config.yaml
norm_place: "pre"
init_std_o: 0.022
schedule: "wsd"
train_tokens: 149000000
Each number is 50 + 12 x the weight over its row's rms, rounded and kept within 0 to 99. Layers, rows and columns count from 0. The size before them is the row's rms in percent of the matrix's.

# up: layer 4 MLP up, 768x192, rms 0.246, rows 333-385, columns 128-191
# down: layer 4 MLP down (transposed), 768x192, rms 0.229, rows 333-384, columns 128-191
up333 092:59 60 43 43 41 43 56 30 39 48 47 59 30 45 36 40 60 47 35 48 48 50 59 38 47 60 62 53 84 94 55 42 38 49 53 56 59 66 56 57 72 68 39 56 57 52 45 19 49 72 54 63 38 51 54 55 52 47 48 30 49 44 43 44
down333 106:32 27 56 58 46 44 49 42 40 51 48 82 57 71 38 29 50 50 50 56 64 54 46 51 35 65 40 52 65 49 17 54 67 41 70 67 43 62 53 37 55 36 50 39 38 74 42 31 56 47 39 38 43 42 58 48 44 44 86 65 36 53 58 55
up334 111:31 62 40 31 51 48 59 73 58 44 45 49 46 40 42 56 35 48 81 27 37 39 44 70 62 48 42 65 52 73 31 63 63 46 62 44 51 74 66 50 42 50 57 75 41 51 36 58 63 52 51 49 27 57 34 33 65 57 51 58 47 42 52 52
down334 108:36 66 50 33 49 58 49 46 23 49 33 71 58 56 70 38 73 55 42 41 46 55 44 43 40 43 41 56 56 52 57 45 52 47 50 42 69 39 52 44 48 43 53 41 61 48 50 41 42 54 62 51 49 48 64 55 59 53 49 41 59 66 27 52
up335 115:44 57 41 31 57 42 37 70 72 51 59 50 57 49 55 49 54 55 50 51 60 41 32 42 54 44 50 57 42 37 65 48 62 48 21 49 64 31 49 19 64 69 20 39 42 67 62 34 70 63 48 62 73 47 50 40 43 74 34 57 54 43 42 37
down335 102:41 68 43 28 46 51 87 63 55 52 67 60 67 62 44 45 59 52 64 49 27 62 60 53 54 36 43 58 51 62 55 52 43 66 63 43 61 59 42 49 62 43 46 41 64 80 41 32 71 35 35 61 33 47 42 49 43 75 59 47 54 44 37 47
up336 094:48 48 64 45 69 53 57 47 23 38 48 39 29 61 56 28 54 52 60 36 79 75 65 41 51 49 52 51 70 56 54 62 65 55 58 38 60 58 65 64 66 47 51 27 46 57 43 48 53 62 65 70 53 42 56 38 52 44 55 67 29 35 56 43
down336 092:57 73 66 47 38 44 67 20 52 48 71 54 49 51 41 63 46 65 49 35 22 44 56 63 70 43 55 66 66 49 23 45 53 64 59 40 50 44 30 66 60 56 40 32 78 51 57 39 54 42 50 37 33 61 61 41 75 62 21 48 42 46 43 48
up337 097:54 49 57 38 37 59 58 65 62 56 54 40 60 57 64 63 32 57 38 38 52 42 54 69 40 49 36 63 27 42 31 62 34 57 50 33 50 54 30 47 41 42 53 36 49 76 48 34 53 35 49 49 53 49 33 48 32 54 65 39 53 44 58 55
down337 104:39 77 61 67 41 55 70 39 74 55 63 54 40 51 35 54 77 40 60 45 48 55 46 51 52 48 61 46 60 54 68 59 41 36 40 42 78 62 62 52 45 58 60 43 52 44 36 48 60 62 37 35 37 56 53 48 49 55 83 38 56 49 57 20
up338 089:44 37 54 56 31 71 55 32 61 53 46 53 56 25 53 42 42 45 71 68 36 43 62 55 62 36 52 36 60 35 53 64 59 43 55 45 54 72 43 32 45 38 56 33 44 65 67 73 28 50 39 62 63 47 56 64 56 48 36 61 44 33 53 38
down338 085:36 81 47 43 50 66 75 48 51 49 49 72 37 29 38 31 40 66 64 76 57 39 45 39 71 70 61 43 37 52 40 52 58 31 30 47 63 52 38 66 62 54 66 83 52 25 31 56 50 73 51 60 57 53 54 40 55 37 59 47 42 49 29 59
up339 108:53 31 65 78 54 29 46 62 37 35 64 40 47 32 52 62 36 53 48 63 37 73 46 41 75 65 50 59 40 45 41 58 37 61 43 54 52 37 72 59 36 52 64 36 49 67 48 35 47 51 58 58 30 48 58 35 46 52 62 59 60 44 43 35
down339 097:56 56 70 50 52 41 32 73 54 46 46 43 51 32 57 66 45 63 80 55 79 61 58 60 61 62 46 40 46 47 41 41 30 56 47 56 65 43 50 55 38 43 57 52 49 38 56 46 52 54 48 37 59 39 61 48 48 59 44 57 29 35 49 42
up340 113:28 34 56 40 50 60 45 48 49 59 61 61 50 53 63 38 36 51 51 44 55 86 49 51 58 55 53 54 39 57 36 34 30 39 28 46 35 34 45 48 47 56 47 37 48 58 55 56 52 46 48 23 52 30 83 39 64 65 36 59 26 61 70 52
down340 113:53 56 42 65 62 37 73 63 44 70 47 59 49 50 59 47 52 47 63 23 41 60 72 33 33 67 47 69 48 49 23 49 71 40 52 54 47 51 43 37 45 42 25 53 54 54 27 44 58 51 40 75 39 54 55 79 55 54 39 57 38 44 55 58
up341 096:43 37 64 57 35 51 28 38 39 57 58 71 48 46 37 58 47 51 63 48 43 65 64 68 67 56 61 46 32 54 50 61 48 41 57 56 43 57 61 57 47 51 60 63 25 45 46 57 56 67 39 29 48 61 60 72 50 47 56 45 45 49 55 43
down341 097:31 63 59 29 68 70 48 32 34 47 60 37 44 63 60 48 48 53 37 44 41 54 46 50 54 56 47 46 34 36 54 52 61 36 45 36 32 40 66 61 48 31 62 41 53 53 35 63 57 38 47 37 60 39 56 57 55 54 62 42 44 51 50 63
up342 089:53 44 62 67 48 44 73 51 64 69 47 38 46 59 43 63 41 51 30 44 58 52 68 44 58 49 45 47 40 38 39 47 53 49 44 46 57 59 36 43 56 40 51 51 29 59 28 41 62 38 42 50 43 61 37 48 50 57 56 52 53 57 35 53
down342 089:46 61 43 63 81 41 39 58 40 54 36 73 37 41 44 50 52 48 61 35 52 37 71 52 61 51 36 77 51 46 39 42 49 34 36 60 71 64 62 34 53 56 48 61 53 44 62 60 51 45 70 64 61 66 51 53 46 60 49 53 48 60 51 52
up343 094:73 46 64 48 59 73 50 45 53 55 48 46 44 52 64 33 62 59 44 25 63 62 33 43 45 51 49 42 21 47 60 50 67 53 64 43 40 53 45 53 60 66 50 43 59 47 41 30 64 27 51 50 48 46 56 44 65 49 42 59 44 49 43 52
down343 086:47 78 68 61 34 30 32 35 55 55 43 52 72 57 50 62 40 53 52 49 35 42 52 41 51 61 61 56 43 45 50 41 46 47 48 54 68 55 34 43 60 49 50 42 59 29 38 59 43 56 63 45 44 62 60 66 24 34 59 62 67 37 51 41
up344 103:56 49 51 35 71 51 31 61 49 51 53 38 50 67 43 49 52 28 51 49 54 58 66 59 28 52 45 41 67 40 39 66 48 61 60 46 45 63 39 39 33 45 50 39 53 64 42 37 34 48 57 54 56 56 64 29 40 61 34 70 55 55 33 36
down344 114:56 63 42 50 63 38 43 36 43 39 44 36 40 38 38 55 44 49 29 55 40 60 64 53 41 55 43 35 47 33 44 34 76 60 31 30 52 62 48 37 49 51 46 40 66 47 50 23 58 25 49 58 48 59 49 23 50 63 64 58 51 37 42 51
up345 095:43 46 36 65 66 76 57 44 57 48 52 63 36 31 50 58 46 37 51 39 45 37 36 49 53 46 53 51 59 55 58 43 41 45 55 40 35 56 57 26 43 51 61 41 66 57 32 63 47 23 75 74 74 58 57 41 41 46 55 58 44 34 74 55
down345 104:54 39 55 54 54 66 49 46 59 40 48 60 53 58 51 78 65 50 65 54 72 54 64 69 52 32 44 32 39 48 64 39 44 36 46 61 40 45 38 55 73 57 53 40 42 51 42 55 60 42 36 40 81 70 71 64 39 70 50 40 46 48 49 62
up346 104:52 27 71 52 39 22 46 68 61 58 55 29 63 73 40 38 58 47 75 40 55 28 31 36 28 73 58 65 51 43 53 47 64 39 47 65 48 52 45 48 28 32 43 63 50 51 73 58 49 44 57 35 50 61 81 70 48 48 66 39 53 46 64 46
down346 101:53 38 58 69 45 52 33 54 54 65 52 45 64 57 44 37 77 48 52 45 61 63 39 32 53 63 21 40 51 47 64 62 69 50 63 32 53 52 50 51 40 33 34 53 38 47 57 48 29 55 60 36 43 41 58 58 65 38 45 45 34 48 54 63
up347 095:44 51 52 57 44 77 65 65 37 53 38 66 53 63 42 62 57 54 70 55 42 59 48 79 59 66 39 52 51 58 57 28 49 38 37 46 44 64 46 43 41 61 60 29 70 51 28 47 29 33 47 41 25 61 55 48 57 51 46 38 40 22 69 50
down347 098:57 38 46 66 64 45 54 46 54 37 42 61 35 50 67 48 61 48 59 42 53 68 43 52 44 48 53 31 41 35 40 52 65 62 44 60 56 53 51 45 44 44 47 37 44 43 84 45 56 58 43 45 79 58 54 51 66 57 62 43 41 45 45 48
up348 103:58 48 66 47 49 43 50 33 51 62 52 49 27 33 55 49 34 53 44 60 62 34 65 40 43 51 45 43 71 27 71 57 64 55 47 45 51 55 53 63 28 47 64 67 50 43 32 24 53 74 84 58 56 45 61 51 45 49 56 37 35 67 53 46
down348 093:78 48 45 45 84 49 13 52 33 23 49 38 37 55 48 52 48 52 35 65 47 62 41 38 57 36 18 35 55 39 49 54 66 40 32 54 48 38 38 67 47 35 54 68 69 46 35 45 52 50 56 65 57 61 49 44 48 36 54 39 47 38 62 66
up349 110:30 54 46 60 81 40 48 47 35 37 49 56 49 59 46 32 45 49 44 48 59 37 52 61 52 58 45 45 32 48 68 58 20 81 39 50 47 39 53 43 53 56 53 26 45 48 48 44 58 46 55 53 58 54 46 46 66 48 47 61 84 45 42 36
down349 109:75 43 58 41 47 59 25 76 50 37 70 24 54 67 64 71 34 53 47 56 67 42 36 42 77 53 64 61 41 49 41 55 56 51 51 43 36 47 50 59 62 50 81 38 65 48 53 45 68 48 40 48 49 50 59 57 58 59 29 57 64 57 35 44
up350 096:69 60 35 36 61 45 62 44 52 43 60 52 69 36 52 49 63 28 29 55 37 28 49 45 57 50 59 50 65 77 36 65 54 49 63 47 47 58 43 46 27 65 38 48 44 61 51 46 28 43 55 56 50 41 57 52 47 67 82 58 44 34 65 55
down350 099:43 52 55 50 55 71 37 36 31 35 29 57 65 61 50 49 46 54 60 58 37 39 37 52 70 63 64 42 59 50 48 56 38 30 52 45 48 63 46 67 14 43 47 71 52 55 38 45 29 41 45 60 64 51 65 43 55 61 48 70 32 53 47 14
up351 109:54 40 29 43 53 56 22 62 59 51 52 46 54 51 55 67 40 64 65 32 51 40 50 54 49 22 65 68 42 43 40 57 36 34 27 56 28 46 63 30 35 77 56 52 45 57 58 55 61 61 74 49 64 45 54 71 53 61 52 50 55 49 64 39
down351 097:71 65 51 49 62 53 52 57 58 44 57 26 45 43 52 57 13 57 68 23 48 58 42 49 43 21 46 39 43 48 48 37 34 53 31 44 56 55 53 41 54 47 47 49 53 67 59 64 28 59 42 60 62 65 65 70 63 57 62 55 48 41 56 62
up352 108:18 72 48 62 48 52 25 52 58 45 59 54 49 25 54 47 28 34 71 37 58 55 70 51 34 39 39 72 49 47 60 68 31 48 54 35 59 66 58 35 62 52 59 43 45 47 48 67 56 24 55 32 65 45 49 59 48 50 79 65 50 60 68 44
down352 109:17 45 62 29 49 49 26 45 50 44 59 45 61 64 69 60 42 53 49 43 36 33 52 68 54 44 43 43 46 60 53 50 54 46 58 54 54 55 55 67 84 63 55 57 65 27 42 56 51 58 58 62 54 26 52 46 40 60 52 40 31 73 73 63
up353 091:52 22 67 49 44 40 35 50 58 71 32 41 68 32 31 41 59 49 56 46 48 58 51 59 26 37 50 46 50 66 61 61 28 50 59 80 40 36 21 27 40 48 71 54 62 76 55 38 39 73 53 74 45 39 71 64 51 68 54 43 46 42 55 55
down353 095:47 32 56 53 58 46 51 47 43 61 62 64 30 43 59 50 45 59 49 49 74 44 36 47 58 39 45 52 29 54 46 55 65 49 59 56 54 44 41 55 61 54 44 71 52 48 45 60 30 53 58 46 37 41 69 55 55 51 77 59 37 66 40 49
up354 090:39 39 55 44 61 36 58 53 49 58 62 55 59 66 53 60 62 58 47 57 61 50 52 55 46 47 61 81 50 44 57 52 61 70 48 52 48 55 58 55 70 44 47 34 54 38 52 39 34 54 40 60 52 69 41 56 59 43 56 56 64 58 51 41
down354 102:53 74 38 48 46 26 34 59 52 60 39 52 59 45 42 61 32 57 67 30 41 58 52 45 52 22 64 45 54 41 54 82 46 45 47 55 61 44 32 54 39 32 47 27 72 63 49 53 51 62 45 55 44 44 57 50 61 60 57 36 34 59 44 36
up355 083:57 57 62 42 58 57 41 26 60 54 77 57 29 65 67 62 56 70 45 47 52 40 49 43 59 50 63 55 53 61 74 51 53 40 61 56 63 33 37 50 43 37 28 55 49 61 48 53 63 49 48 68 61 57 64 77 35 44 43 25 58 59 32 35
down355 078:55 28 45 58 42 63 38 69 57 66 37 50 52 45 26 29 47 41 49 54 52 32 42 45 41 49 47 83 45 25 49 56 54 48 68 59 47 46 41 52 49 31 60 48 64 48 36 73 58 48 55 38 36 72 61 50 33 61 42 39 31 51 46 42
up356 091:42 62 61 56 34 54 56 43 46 46 45 62 50 33 55 57 54 58 32 45 41 53 62 42 57 54 13 62 51 66 43 41 67 38 67 53 42 46 44 61 29 39 58 56 48 52 47 56 44 48 34 58 50 42 62 50 63 44 30 37 64 70 34 46
down356 096:56 57 53 65 39 61 41 61 67 30 29 23 66 56 52 53 69 52 58 45 38 52 60 73 56 44 77 42 74 57 56 52 57 32 28 47 56 47 29 60 38 58 52 55 50 57 47 49 55 51 64 32 73 76 58 58 59 50 37 52 55 41 38 62
up357 108:32 43 41 52 43 59 50 46 61 37 36 45 56 54 61 40 42 37 54 42 68 40 68 73 50 47 64 42 77 50 34 32 46 50 67 44 55 77 36 55 69 55 38 61 39 53 64 31 48 71 60 64 50 57 55 78 66 43 50 55 65 57 48 69
down357 107:55 47 55 77 43 40 56 68 58 68 39 57 34 54 55 65 48 32 64 57 53 50 67 82 62 35 72 49 53 36 39 35 60 58 68 48 65 81 78 56 54 46 52 49 57 62 47 57 55 56 52 59 38 30 46 79 49 51 52 38 51 72 46 42
up358 108:62 65 44 60 43 47 46 30 38 67 68 47 32 54 40 56 47 53 42 53 65 55 47 51 39 50 68 54 76 51 43 48 26 46 73 80 56 44 61 39 46 63 51 43 19 43 46 46 42 60 60 53 50 35 45 49 45 60 95 35 65 71 75 39
down358 104:56 58 43 39 44 56 44 30 46 47 64 39 48 23 63 35 32 68 38 34 41 67 61 61 32 59 54 57 47 54 73 46 48 46 36 58 43 29 64 65 73 32 45 49 48 51 51 42 56 58 54 55 47 46 46 26 55 29 53 54 47 51 36 63
up359 100:47 41 44 42 60 48 40 58 46 32 30 55 52 50 72 35 36 59 31 60 48 49 58 58 67 34 28 57 55 52 53 46 32 42 45 48 44 43 49 52 43 25 60 40 53 44 50 45 34 56 52 40 51 31 48 58 27 66 67 38 40 34 42 51
down359 109:57 33 29 53 88 41 42 54 56 35 52 46 48 35 42 34 44 35 35 36 52 38 41 35 37 50 46 42 76 45 55 50 57 69 48 74 38 57 39 31 50 47 64 77 45 49 49 51 45 54 54 54 49 56 26 51 72 45 63 33 61 54 50 40
up360 095:51 37 52 64 39 39 47 50 54 33 45 44 67 55 48 38 63 47 38 54 47 49 55 64 53 52 51 41 41 43 55 56 53 31 53 30 48 59 41 51 45 50 61 48 57 62 32 37 59 48 64 77 21 48 65 52 34 42 30 47 34 53 53 43
down360 094:50 37 41 67 62 47 43 72 28 34 25 58 42 38 78 42 30 49 67 58 60 43 69 32 38 71 44 48 46 72 63 23 56 49 59 59 45 54 46 60 40 37 49 28 45 53 44 58 64 59 66 54 34 43 39 71 41 49 64 65 44 30 40 65
up361 108:38 49 42 56 33 69 45 59 61 57 48 48 39 53 41 43 27 70 36 78 56 67 49 42 40 56 19 42 37 48 38 41 60 29 48 43 47 64 20 47 56 64 30 61 70 51 46 39 50 23 57 30 32 48 41 50 41 62 52 44 43 37 73 62
down361 119:66 36 55 23 32 54 63 23 46 25 58 52 59 45 57 47 56 55 39 44 56 42 53 64 53 58 75 60 67 46 44 39 55 43 69 61 38 56 52 23 39 46 53 43 33 66 66 70 63 35 46 37 63 56 46 41 61 42 54 53 62 68 19 23
up362 099:39 36 38 44 65 62 47 40 52 42 36 73 52 42 55 53 39 42 31 48 41 47 36 59 61 44 27 53 24 59 37 44 55 44 46 47 59 55 65 71 61 53 73 59 70 57 59 54 67 29 53 46 42 44 41 66 50 51 39 52 46 55 54 63
down362 101:59 54 90 52 43 91 40 40 36 32 45 30 47 65 34 55 66 66 62 60 51 29 39 65 36 50 59 60 38 46 36 42 66 47 53 32 51 41 57 46 50 52 62 53 67 50 60 47 48 43 51 35 62 44 56 45 41 58 49 51 28 64 70 51
up363 099:47 67 45 44 56 59 56 47 48 37 51 49 45 43 56 60 41 60 28 70 45 63 40 51 66 52 43 52 62 36 59 32 48 46 83 43 46 40 57 37 58 40 38 44 54 53 60 47 65 60 53 25 27 49 60 54 59 64 40 48 41 54 55 45
down363 096:48 48 34 55 36 44 54 52 61 83 49 58 70 48 69 49 55 43 50 55 46 45 43 56 57 48 64 52 55 54 64 48 44 36 53 50 59 41 36 55 47 65 56 48 67 40 57 57 49 36 44 26 47 33 34 37 42 51 60 43 51 34 59 50
up364 104:14 26 45 77 65 60 56 59 47 46 41 48 42 56 70 48 42 46 42 49 43 38 51 67 33 44 58 57 49 51 31 30 37 22 25 47 61 45 47 57 54 54 54 53 31 28 64 53 63 57 25 52 41 49 46 57 39 50 33 47 46 38 43 43
down364 110:81 46 44 60 35 38 46 41 38 65 43 63 57 60 43 45 33 41 65 57 64 57 25 59 18 59 52 45 45 55 41 55 49 36 53 56 46 55 36 53 59 35 37 29 54 62 54 35 31 51 40 52 63 27 33 60 56 58 41 52 37 58 58 59
up365 105:47 35 52 50 54 48 50 43 64 55 58 60 32 51 43 61 65 53 67 35 59 46 58 83 80 53 53 36 46 63 35 33 29 73 39 56 53 54 53 47 55 28 62 50 27 50 55 35 62 58 52 47 50 40 32 68 35 42 24 58 50 43 60 42
down365 096:47 68 44 42 68 47 42 50 48 51 50 44 63 40 65 36 27 43 41 51 56 57 28 50 42 56 50 46 48 40 78 24 43 54 44 40 44 27 37 34 54 64 28 54 55 55 57 59 75 25 61 50 42 46 50 48 61 36 52 78 56 52 47 72
up366 107:44 56 47 34 60 55 67 41 32 52 39 45 45 57 65 48 49 46 58 55 75 35 56 58 48 41 32 69 51 42 66 45 61 45 42 36 48 57 74 52 43 32 27 48 28 63 59 62 45 57 67 57 57 60 48 68 60 37 27 43 66 56 61 68
down366 111:44 65 65 58 49 52 48 67 51 50 39 46 39 56 43 59 45 55 39 73 37 40 50 64 48 42 62 41 46 33 39 28 49 40 49 69 70 43 40 46 51 49 47 61 56 37 46 58 45 64 49 50 38 57 86 37 23 49 59 55 38 42 55 45
up367 100:50 60 43 45 44 40 47 28 36 59 67 39 55 38 50 76 41 43 64 46 54 32 55 62 54 53 70 42 50 43 49 58 54 34 42 66 33 56 54 60 50 63 47 77 46 67 43 58 63 45 51 43 43 64 64 42 28 45 66 68 39 51 51 45
down367 102:64 51 55 51 68 56 40 45 42 37 51 40 48 40 42 42 60 55 48 51 63 45 72 50 33 49 46 41 58 38 38 61 27 63 34 54 60 61 28 40 27 59 47 48 82 49 43 49 67 36 54 42 38 64 37 45 71 48 63 52 45 52 34 64
up368 100:41 55 59 53 59 33 70 56 46 58 45 33 35 50 50 58 62 48 56 56 35 51 28 54 59 51 42 60 40 36 43 52 50 44 50 61 68 46 29 46 67 48 44 63 48 48 88 45 56 47 53 65 60 54 63 58 54 39 72 55 48 24 42 44
down368 100:57 67 41 46 34 56 66 43 50 45 64 53 82 60 75 48 51 46 40 35 24 51 54 54 53 50 47 57 54 56 37 56 54 53 29 52 45 47 28 62 58 47 67 62 57 59 37 57 35 53 65 46 60 70 28 49 38 27 48 13 45 42 59 34
up369 107:37 50 50 53 53 29 59 72 41 46 45 45 40 48 62 33 22 47 40 30 45 58 52 49 61 48 58 47 61 40 46 45 60 78 60 46 21 68 65 55 57 50 60 47 44 50 40 69 56 46 48 59 50 40 33 68 43 29 49 46 44 54 62 40
down369 103:47 21 47 47 46 28 61 41 45 51 47 59 55 50 57 45 67 62 41 39 62 33 61 65 50 86 71 55 69 45 58 57 67 52 44 29 41 25 44 40 40 46 45 55 53 39 46 50 55 66 57 47 57 60 33 27 50 53 53 54 53 54 42 55
up370 101:66 60 61 73 36 37 56 63 52 36 33 55 33 43 33 64 58 37 32 37 42 57 24 47 57 53 50 51 48 56 44 70 56 55 45 58 56 35 35 39 50 82 55 40 21 58 35 47 59 22 47 66 51 63 35 46 56 44 58 46 57 58 57 43
down370 106:49 72 69 43 27 30 72 59 46 23 58 65 42 50 43 21 56 55 54 49 41 40 58 49 44 47 33 56 48 52 33 64 45 38 60 36 41 52 57 53 54 61 52 41 41 44 41 47 50 53 48 63 31 52 46 65 63 69 42 38 40 79 63 45
up371 110:51 70 20 59 56 52 40 38 76 62 49 49 55 65 46 43 66 58 50 30 62 47 66 40 39 48 40 59 55 62 41 33 30 57 47 48 45 46 49 49 59 30 53 42 40 54 67 45 51 24 56 42 52 66 39 54 33 38 34 57 45 42 58 62
down371 113:48 62 41 60 51 48 40 26 42 62 40 62 39 51 45 50 47 50 55 52 58 62 70 44 53 49 48 44 66 46 58 38 52 57 65 58 48 68 42 39 59 26 28 39 49 60 47 42 32 44 57 43 55 68 39 30 35 30 60 49 29 53 63 70
up372 118:57 39 65 63 73 52 45 44 55 44 58 40 50 60 32 99 62 32 74 76 61 42 41 51 51 47 60 55 63 33 61 42 52 50 46 46 51 48 66 47 49 44 65 40 63 36 55 33 57 57 43 48 43 48 42 67 34 48 45 46 61 64 57 50
down372 126:55 46 56 33 65 37 54 46 34 39 61 64 82 45 55 75 44 37 38 68 55 60 48 59 52 68 52 49 67 55 72 36 58 53 55 52 49 51 44 63 63 46 35 35 51 38 36 32 50 63 49 55 60 63 52 57 59 35 62 62 51 62 58 66
up373 093:33 50 47 41 39 46 40 59 62 48 43 68 52 32 50 63 49 60 65 61 69 56 73 47 48 55 41 71 41 60 57 69 50 57 46 50 56 37 56 49 67 45 56 24 36 27 48 42 38 46 35 52 65 36 38 52 79 37 42 54 44 48 67 34
down373 097:61 47 23 47 34 44 39 50 50 49 45 60 49 79 63 70 35 49 61 39 49 44 63 60 51 48 48 38 65 43 33 35 40 44 38 55 38 56 39 65 40 63 48 44 30 46 61 37 44 53 48 48 53 42 51 47 23 50 46 54 66 63 42 56
up374 101:58 52 63 39 49 27 51 48 59 27 37 58 56 34 43 54 47 70 49 51 56 63 58 43 43 46 62 56 55 47 54 43 49 44 59 42 59 88 57 55 45 59 61 51 53 58 27 42 55 45 31 54 64 44 37 46 63 44 23 57 53 64 71 50
down374 103:48 43 60 36 41 50 49 43 52 66 65 20 49 63 32 43 41 60 53 34 46 40 44 32 61 49 62 54 56 63 42 68 54 36 53 52 52 39 42 64 39 68 31 26 46 33 48 43 48 62 55 29 48 50 53 54 69 56 53 51 53 44 47 39
up375 108:40 40 39 33 72 50 50 59 69 70 38 27 45 42 46 54 54 42 40 76 46 54 40 47 63 58 35 33 62 58 38 49 56 64 46 77 52 49 38 48 43 51 49 55 41 57 53 28 55 52 56 43 38 65 61 27 68 65 51 57 42 50 62 52
down375 112:53 55 62 42 41 48 37 44 36 48 37 48 37 55 65 64 44 47 55 47 35 30 49 54 62 56 54 68 56 50 48 59 53 58 64 30 80 35 55 42 49 54 34 47 55 37 48 32 36 47 44 54 35 43 46 44 27 48 59 42 39 54 46 69
up376 099:33 60 95 55 24 46 57 46 61 40 60 57 54 49 51 42 56 46 58 57 49 67 50 50 15 59 37 61 69 66 38 67 37 24 52 46 52 54 61 43 44 51 47 39 48 48 60 36 50 10 44 34 67 50 57 68 45 55 52 59 36 58 41 47
down376 111:51 65 47 64 33 49 48 35 56 33 49 59 54 48 69 49 46 48 53 41 38 57 46 42 32 51 37 50 31 50 54 55 61 48 26 60 52 68 48 76 25 61 42 63 37 33 40 27 34 55 38 54 41 78 42 45 74 48 34 57 42 42 62 57
up377 091:63 56 33 35 39 52 36 70 56 56 42 47 48 49 68 48 65 63 37 57 60 42 54 41 47 69 63 45 50 46 75 53 76 42 40 62 66 55 59 56 34 44 55 60 62 54 59 55 57 70 58 66 49 78 59 56 36 60 57 60 50 65 54 46
down377 091:53 45 47 47 56 56 41 54 50 34 43 34 39 47 50 46 42 54 50 51 40 67 50 43 44 45 51 62 49 44 66 39 49 43 40 28 78 43 50 32 57 33 33 53 63 42 36 69 48 31 37 77 51 44 62 22 49 39 42 22 31 33 58 41
up378 089:29 57 37 38 47 40 55 21 43 55 59 48 31 58 45 53 68 29 66 74 48 36 46 45 48 61 18 59 50 68 47 44 37 69 37 68 63 48 65 61 45 57 49 54 64 52 48 47 46 35 63 41 39 61 58 62 55 53 75 60 61 57 51 48
down378 087:55 49 63 48 54 58 37 66 23 53 46 62 50 38 78 61 40 57 51 60 63 64 39 40 28 60 61 63 55 45 56 43 44 32 30 54 36 35 47 36 51 35 39 38 64 29 67 53 62 53 51 60 40 53 18 37 45 52 23 34 54 29 43 72
up379 106:58 45 46 68 64 63 42 30 37 46 66 54 52 50 50 52 64 47 44 68 52 36 54 50 49 55 30 60 40 65 52 73 23 44 55 56 36 44 30 63 39 42 47 34 50 53 54 52 44 44 52 34 40 38 57 56 46 35 47 41 48 37 67 41
down379 130:60 47 53 49 59 51 51 33 40 60 67 57 68 38 17 43 52 54 49 41 51 66 30 49 42 46 53 41 43 40 35 53 38 45 45 53 50 63 60 36 48 76 53 51 62 64 54 25 75 58 39 55 49 45 47 70 41 50 26 26 57 64 58 51
up380 108:40 72 46 41 31 56 69 45 49 45 45 46 63 60 36 45 66 63 60 44 47 49 53 41 52 34 40 62 48 57 34 60 62 53 59 57 39 36 76 51 33 39 49 56 50 60 32 57 64 39 52 58 55 52 47 74 37 63 90 38 65 61 48 40
down380 099:63 33 51 43 78 50 42 41 21 30 59 63 40 32 59 46 43 58 40 55 41 60 53 41 41 49 35 53 43 50 68 39 58 41 49 53 50 50 43 50 51 54 39 59 52 44 41 46 64 55 28 86 55 45 45 52 55 56 62 45 42 51 86 63
up381 097:41 35 43 40 55 47 58 39 46 47 49 38 42 71 50 16 63 47 61 46 69 65 47 56 46 46 68 49 64 45 53 40 60 47 34 35 59 44 64 52 59 50 21 54 32 79 61 44 54 60 47 54 72 52 38 42 56 51 47 48 55 57 43 51
down381 097:43 55 37 35 18 42 51 39 56 74 46 29 43 46 65 33 61 43 30 44 60 45 53 54 61 33 64 39 52 55 67 43 43 47 39 47 48 58 60 55 38 56 36 39 57 60 40 64 49 55 51 55 39 56 36 52 60 43 68 49 53 50 57 64
up382 107:48 44 55 35 63 39 70 42 25 39 39 50 48 30 62 79 39 66 68 45 65 54 53 45 54 53 32 60 72 55 79 60 45 61 54 57 31 45 59 50 56 50 49 29 25 50 51 51 64 55 63 37 66 66 51 51 52 42 51 52 43 41 43 37
down382 099:40 47 68 40 63 49 47 49 48 32 32 47 52 48 56 39 48 70 54 41 54 72 74 69 44 55 42 62 42 45 59 43 45 58 65 46 55 51 82 57 56 43 43 47 12 52 41 47 69 50 51 41 54 46 38 53 57 78 46 79 59 57 49 38
up383 100:46 40 53 45 38 50 75 34 59 42 49 62 53 53 50 49 42 45 54 51 44 35 38 45 59 55 49 74 68 56 61 56 47 64 65 65 40 46 44 66 60 65 42 51 40 21 50 52 45 69 60 47 59 57 58 73 60 70 58 35 55 35 40 35
down383 107:46 44 80 51 29 51 79 51 37 65 56 69 58 23 31 47 54 70 55 63 65 54 30 48 49 62 46 43 47 49 44 48 50 58 52 82 60 56 37 65 39 55 51 51 48 63 63 41 62 42 49 51 67 54 56 41 55 49 49 39 60 60 37 53
up384 106:50 51 41 44 65 68 53 57 31 67 38 55 50 38 22 52 38 51 64 49 51 48 52 46 61 60 57 50 68 38 45 23 80 27 43 55 47 51 50 56 30 48 32 33 32 37 42 55 25 33 75 45 36 40 76 53 24 53 59 52 32 66 50 50
down384 112:63 49 56 47 41 69 35 43 44 48 46 36 59 55 49 61 43 51 30 62 48 63 51 46 29 51 27 34 38 43 62 48 47 67 47 37 38 35 58 40 53 52 49 53 37 54 38 40 68 50 41 37 50 28 45 52 23 22 66 51 66 42 51 29
up385 097:62 51 42 63 30 44 48 65 54 51 56 57 49 48 60 35 50 43 53 70 34 43 41 65 62 59 77 68 47 57 42 57 38 25 35 59 52 47 64 48 39 37 55 61 57 55 52 67 59 36 70 59 62 59 43 52 76 58 46 46 32 56 32 48